python train.py --d_model=256 --vocab_size=2048 --rope_base=10000.0 --qk_norm=false --init="normal" --init_std_o=0.0232 --lr=0.00477 --beta2=0.99 --warmup_steps=200 --batch_tokens=131072 --steps=3898 --dataset="wikipedia_en"
Each number is 50 + 10 x the weight over its row's rms, rounded and kept within 0 to 99. Layers, rows and columns count from 0. The size before them is the row's rms in percent of the matrix's.

# down: layer 7 MLP down (transposed), 704x256, rms 0.126, rows 314-344, columns 32-63
# gate: layer 7 MLP gate, 704x256, rms 0.139, rows 315-345, columns 32-63
# up: layer 7 MLP up, 704x256, rms 0.136, rows 315-345, columns 32-63
down314 096:46 60 64 76 58 54 50 54 48 38 72 47 56 52 67 36 53 56 54 39 37 34 43 37 44 33 49 43 55 45 46 52
gate315 104:56 54 44 63 66 46 57 67 47 44 44 45 48 43 51 55 53 47 58 55 46 40 60 42 56 44 61 55 50 55 43 58
up315 109:45 56 37 68 68 51 58 51 55 60 50 63 28 35 55 47 47 64 45 40 51 59 64 51 44 63 62 50 47 68 37 46
down315 112:53 48 54 63 78 53 34 66 35 47 66 58 64 37 48 53 57 59 55 44 47 77 54 58 56 48 53 47 56 67 41 42
gate316 097:35 47 55 64 52 47 41 51 52 25 60 59 42 70 47 57 57 45 52 36 55 46 32 42 49 67 27 48 33 74 53 52
up316 097:55 54 48 56 54 61 59 49 44 61 63 41 48 36 45 63 38 41 47 57 46 43 62 43 47 47 58 40 70 53 50 51
down316 097:49 58 43 56 43 52 40 45 48 66 62 36 52 64 39 50 52 47 56 48 33 43 43 38 50 46 48 50 42 64 56 56
gate317 102:31 35 40 39 46 66 59 34 31 56 59 41 53 51 42 59 49 53 55 43 68 36 58 35 58 42 46 48 43 58 35 42
up317 102:31 44 31 42 60 46 59 43 61 46 69 37 49 49 46 68 36 36 56 54 57 49 51 53 71 45 45 34 50 59 46 33
down317 100:63 54 62 49 49 65 42 51 46 67 62 39 66 51 47 44 49 67 32 59 58 38 58 43 60 50 43 45 55 49 39 36
gate318 102:53 39 59 66 56 30 51 56 53 42 52 65 56 50 66 55 45 29 44 47 42 47 56 40 46 56 68 56 46 43 48 53
up318 105:66 41 64 66 63 38 54 50 51 38 57 61 60 61 58 47 41 47 36 49 41 50 50 50 37 51 55 65 53 51 60 48
down318 101:52 55 57 52 51 47 42 43 54 41 46 46 50 61 33 54 50 40 44 55 67 46 47 51 48 47 43 60 54 46 48 50
gate319 098:45 43 42 55 73 62 54 48 51 44 38 45 52 55 29 47 71 56 52 43 48 54 69 43 71 39 49 66 53 47 59 62
up319 099:51 45 33 67 49 63 41 51 59 57 52 48 48 60 51 54 61 50 56 51 52 63 61 57 67 59 45 59 50 37 53 65
down319 099:53 55 59 40 46 56 39 49 68 41 50 59 52 51 58 50 42 53 35 39 50 59 39 33 54 51 46 43 61 43 56 60
gate320 105:45 35 31 56 58 47 38 47 39 33 45 49 37 42 43 62 54 55 50 56 51 55 68 44 49 45 64 47 48 51 37 55
up320 104:57 46 63 56 55 58 62 44 44 66 42 56 35 60 33 41 64 51 45 49 58 52 38 57 43 54 47 67 45 36 55 64
down320 103:49 60 50 61 57 54 56 34 53 47 57 65 46 60 54 66 48 44 53 57 45 47 67 45 45 50 50 48 42 51 47 58
gate321 102:47 35 36 46 50 60 49 46 57 36 47 58 53 48 50 47 60 44 56 53 37 43 65 49 50 71 44 59 62 67 44 49
up321 108:51 44 58 68 46 53 62 39 47 53 70 55 47 66 45 52 47 58 44 59 54 33 43 57 45 59 44 54 47 50 32 45
down321 106:39 56 54 51 24 49 75 48 47 64 51 64 44 35 50 57 57 47 52 52 51 59 42 49 45 56 47 37 52 62 29 46
gate322 091:75 57 38 50 33 41 46 60 56 35 45 38 51 39 51 53 45 44 55 43 58 51 59 62 59 57 39 44 43 66 43 50
up322 087:58 56 47 41 30 48 50 52 57 50 50 57 60 51 52 55 41 60 39 53 57 42 41 59 45 51 41 57 41 68 50 48
down322 095:37 56 41 45 59 40 54 56 47 56 58 55 67 50 46 71 49 42 55 51 35 39 32 32 48 73 57 62 46 43 40 49
gate323 111:44 45 45 62 31 49 44 55 39 38 49 38 50 51 50 56 54 56 52 49 54 39 42 62 40 54 61 45 47 46 43 55
up323 105:57 50 48 30 43 53 53 55 33 41 54 42 53 64 45 53 60 43 31 30 47 45 40 56 51 52 56 49 48 40 45 46
down323 105:42 40 59 79 48 53 68 52 45 58 50 51 44 52 48 54 55 46 55 42 47 57 41 39 47 45 44 49 46 49 36 48
gate324 102:56 54 46 61 62 57 52 47 34 49 73 51 38 44 50 47 51 58 58 37 59 52 47 46 64 37 43 56 52 76 50 55
up324 104:48 39 40 55 48 51 46 68 65 45 40 64 53 50 70 61 43 58 65 55 55 57 46 50 45 84 62 39 54 59 55 46
down324 106:36 52 60 54 31 32 59 56 37 34 56 41 49 49 67 55 58 50 55 54 46 53 47 54 67 39 57 43 54 36 74 32
gate325 106:43 60 48 41 62 60 39 43 59 47 27 29 64 45 53 59 35 60 46 39 61 47 52 56 72 51 37 66 50 35 34 46
up325 103:50 44 33 58 49 48 31 39 49 34 53 34 48 34 48 55 30 58 51 48 75 48 38 52 35 33 47 50 45 55 62 32
down325 102:41 58 49 55 50 55 22 46 43 56 56 32 36 58 57 49 43 49 29 30 68 44 41 36 33 65 44 71 43 70 65 43
gate326 092:61 41 46 47 48 43 48 44 37 60 41 43 30 46 61 37 42 55 41 42 41 49 52 56 40 45 51 67 42 45 60 46
up326 091:48 52 53 38 65 51 35 60 47 49 38 45 31 66 75 27 48 48 61 57 41 56 47 43 42 55 45 34 52 67 70 51
down326 098:55 55 44 42 54 44 23 51 57 55 49 41 50 67 48 56 52 43 32 65 53 53 38 56 50 59 65 71 56 38 46 70
gate327 111:48 49 44 63 48 30 54 64 43 37 39 51 54 57 40 46 54 46 36 37 52 64 45 47 42 38 50 34 68 48 47 59
up327 104:59 57 49 53 34 46 42 60 48 39 54 49 46 40 52 56 40 45 57 44 46 47 44 37 62 44 65 22 42 47 43 28
down327 100:43 62 38 37 58 47 76 55 54 37 53 54 41 60 39 62 31 43 58 40 50 71 47 27 51 49 69 35 44 48 61 39
gate328 098:37 53 54 62 56 68 52 57 51 55 54 59 58 33 31 55 49 52 47 47 50 53 49 52 47 57 34 38 53 48 60 39
up328 098:65 51 38 54 52 43 45 50 50 57 52 49 53 53 31 44 76 48 56 48 50 41 40 55 42 74 66 62 42 61 54 44
down328 101:48 51 55 36 45 43 58 46 41 61 53 60 55 47 45 55 68 33 53 52 60 42 56 56 50 63 52 76 49 63 31 30
gate329 090:44 64 34 47 49 59 59 70 37 58 70 71 44 55 54 53 55 53 43 54 63 49 64 44 37 36 55 48 47 46 41 40
up329 090:51 58 36 51 55 49 59 61 54 60 66 60 47 44 53 37 40 49 45 47 49 43 62 48 28 49 62 48 40 41 44 44
down329 095:40 39 64 58 54 57 55 52 65 60 44 37 45 57 61 58 49 65 52 44 44 39 30 44 59 45 59 58 56 41 49 46
gate330 101:44 48 45 58 50 48 60 48 54 57 52 45 56 45 62 57 63 30 34 71 72 47 46 42 38 48 40 45 51 38 49 38
up330 100:54 61 40 55 58 65 42 51 32 41 39 53 45 50 64 62 46 52 35 54 38 63 52 25 42 54 59 49 41 50 63 44
down330 101:50 47 49 52 48 46 55 39 50 32 48 65 55 34 47 56 37 59 53 50 46 46 44 36 39 61 45 42 52 43 58 55
gate331 101:49 60 48 50 48 64 39 46 60 74 68 36 53 38 48 33 70 42 51 45 39 28 73 48 43 60 46 52 44 33 54 63
up331 094:41 57 60 39 37 42 54 57 55 32 69 48 61 43 73 47 67 52 50 66 42 62 51 61 56 36 60 42 62 47 33 39
down331 097:54 41 58 54 35 49 34 60 69 43 41 44 51 52 64 62 58 57 55 61 52 45 50 52 45 43 43 29 48 43 56 34
gate332 096:46 34 47 58 35 62 37 38 54 69 69 64 49 56 30 44 51 64 76 31 51 53 66 68 54 58 39 55 53 60 37 49
up332 102:52 50 47 54 66 53 31 43 48 48 64 39 57 39 64 48 63 57 32 43 34 62 49 22 39 55 42 51 49 56 64 47
down332 102:57 36 64 57 42 74 61 50 52 72 60 57 70 47 49 41 37 55 59 49 39 46 42 57 39 55 46 50 43 60 49 47
gate333 093:66 33 51 55 47 46 48 48 62 46 49 46 46 49 57 48 33 47 36 34 40 45 51 44 63 49 56 37 62 71 46 51
up333 097:51 76 40 44 48 45 60 36 40 58 52 59 43 44 40 58 36 58 65 50 43 44 63 45 67 53 37 55 61 51 53 55
down333 096:48 61 54 38 52 53 56 50 42 50 51 41 61 43 50 51 47 68 46 48 49 64 55 37 37 46 54 55 50 53 26 43
gate334 103:48 53 61 58 47 50 39 45 51 63 37 51 32 63 51 61 50 51 48 37 61 62 63 30 56 50 27 71 50 64 40 63
up334 103:45 38 61 57 40 59 48 54 43 61 49 36 31 51 61 54 38 55 53 42 56 55 63 35 75 42 56 58 49 45 43 64
down334 099:44 44 57 48 58 67 49 37 47 41 60 44 27 57 64 56 41 30 64 51 47 49 40 52 33 57 52 52 67 47 39 64
gate335 108:41 62 48 52 41 53 55 34 34 42 43 46 54 63 83 60 42 44 68 49 64 37 51 67 59 47 38 37 43 37 46 53
up335 105:45 52 68 52 46 49 55 43 58 56 60 31 41 51 63 28 54 51 54 48 49 60 39 47 41 57 39 46 41 55 30 48
down335 098:29 28 42 71 41 47 42 71 30 74 45 49 17 31 54 62 54 45 41 64 62 66 54 34 51 46 61 51 52 49 44 45
gate336 094:53 49 47 55 41 38 48 54 47 44 48 37 67 36 26 77 40 55 44 53 49 42 50 39 58 53 39 53 55 45 32 58
up336 093:41 70 59 43 60 62 46 47 55 56 47 48 51 26 52 56 56 46 40 63 30 62 45 46 40 45 28 39 47 55 50 45
down336 094:29 67 45 46 44 21 57 61 46 55 53 57 65 55 52 36 61 52 54 23 40 67 58 43 60 43 33 43 43 45 53 61
gate337 097:44 41 34 45 55 59 44 44 41 56 48 49 60 51 37 60 54 44 38 48 63 54 62 42 59 39 57 65 47 49 48 62
up337 107:50 49 48 60 59 39 59 45 51 53 40 49 58 47 61 55 75 47 37 29 62 49 54 58 60 40 43 41 58 56 47 37
down337 101:60 55 48 66 72 54 64 52 48 68 35 42 49 48 59 57 54 49 45 31 51 60 48 41 44 52 42 49 54 61 40 47
gate338 110:54 50 45 64 47 44 55 49 50 55 53 55 55 58 75 47 51 63 59 58 58 43 59 56 44 48 45 55 61 51 20 56
up338 108:55 51 51 37 34 66 55 58 41 65 48 36 39 39 47 56 50 33 61 46 63 52 40 55 49 46 50 46 47 51 40 45
down338 105:49 48 43 47 46 48 61 49 62 54 47 52 57 33 45 43 51 29 70 47 40 55 51 52 59 62 56 52 46 43 72 34
gate339 091:46 56 55 56 42 46 47 67 54 57 39 54 71 43 41 67 40 54 47 54 40 49 62 32 57 42 53 47 55 57 49 56
up339 092:46 35 54 47 53 49 54 46 55 53 45 53 47 46 39 40 58 52 42 39 70 54 54 59 68 37 41 57 51 41 49 51
down339 097:50 31 38 47 66 57 48 46 38 37 59 54 62 61 41 57 43 33 46 51 47 52 52 61 52 42 28 42 48 46 73 39
gate340 102:51 56 63 60 43 42 58 57 49 26 36 45 46 71 48 54 56 29 48 54 43 51 53 50 47 47 74 51 51 44 61 42
up340 100:49 30 48 41 53 65 55 62 57 46 47 49 55 44 62 44 52 54 40 41 53 55 28 67 50 43 50 24 74 61 42 52
down340 099:55 26 40 48 47 52 55 33 49 49 54 54 47 24 33 49 35 57 53 48 34 53 36 57 46 68 56 47 41 37 45 39
gate341 110:37 47 70 52 57 46 50 44 48 46 47 53 62 56 47 53 36 53 65 42 65 52 44 45 60 54 40 52 58 53 56 51
up341 110:62 60 32 51 40 61 54 50 42 38 59 40 37 46 38 57 61 57 32 49 52 52 42 54 43 57 40 48 57 66 54 70
down341 104:35 48 54 53 61 61 50 49 47 36 48 47 43 49 44 57 30 41 57 30 55 47 47 51 46 54 49 54 64 57 44 60
gate342 098:44 64 55 61 40 50 46 57 42 49 54 44 52 56 50 32 23 41 51 43 43 51 59 61 66 50 42 47 64 58 45 55
up342 098:47 59 42 60 31 63 57 48 62 49 63 42 36 71 64 49 50 40 51 29 46 42 48 55 61 59 52 56 49 52 42 44
down342 102:44 58 56 42 47 64 43 45 57 62 54 42 37 38 72 39 60 56 62 48 66 29 42 44 51 59 56 35 35 49 48 48
gate343 097:48 41 75 54 43 39 59 48 55 40 52 54 69 49 41 70 41 47 55 38 46 43 56 61 42 59 58 43 60 65 46 44
up343 099:50 44 67 56 64 53 39 46 51 44 48 54 60 72 43 70 44 44 66 56 55 39 43 42 44 56 62 55 51 47 49 46
down343 099:62 47 49 55 56 47 43 42 56 48 62 51 43 58 47 34 48 43 47 32 63 48 59 60 48 66 65 44 38 53 44 47
gate344 101:51 42 42 51 31 60 52 54 58 42 50 38 42 56 39 61 46 60 44 58 39 46 42 36 42 26 48 65 64 46 53 52
up344 104:63 47 39 65 52 45 51 44 58 63 48 47 39 42 50 47 58 41 44 53 41 45 66 38 39 48 56 56 52 59 40 54
down344 096:51 56 65 37 66 52 50 55 49 59 52 65 42 51 49 44 34 35 44 69 67 57 50 51 31 35 68 45 45 50 55 36
gate345 098:42 61 29 48 54 42 45 37 39 42 52 49 40 38 59 62 68 49 41 58 42 58 33 56 61 65 63 53 60 58 42 44
up345 097:40 29 61 41 52 31 53 55 43 46 66 52 50 43 31 52 43 62 64 42 69 43 64 52 63 33 41 55 58 48 53 45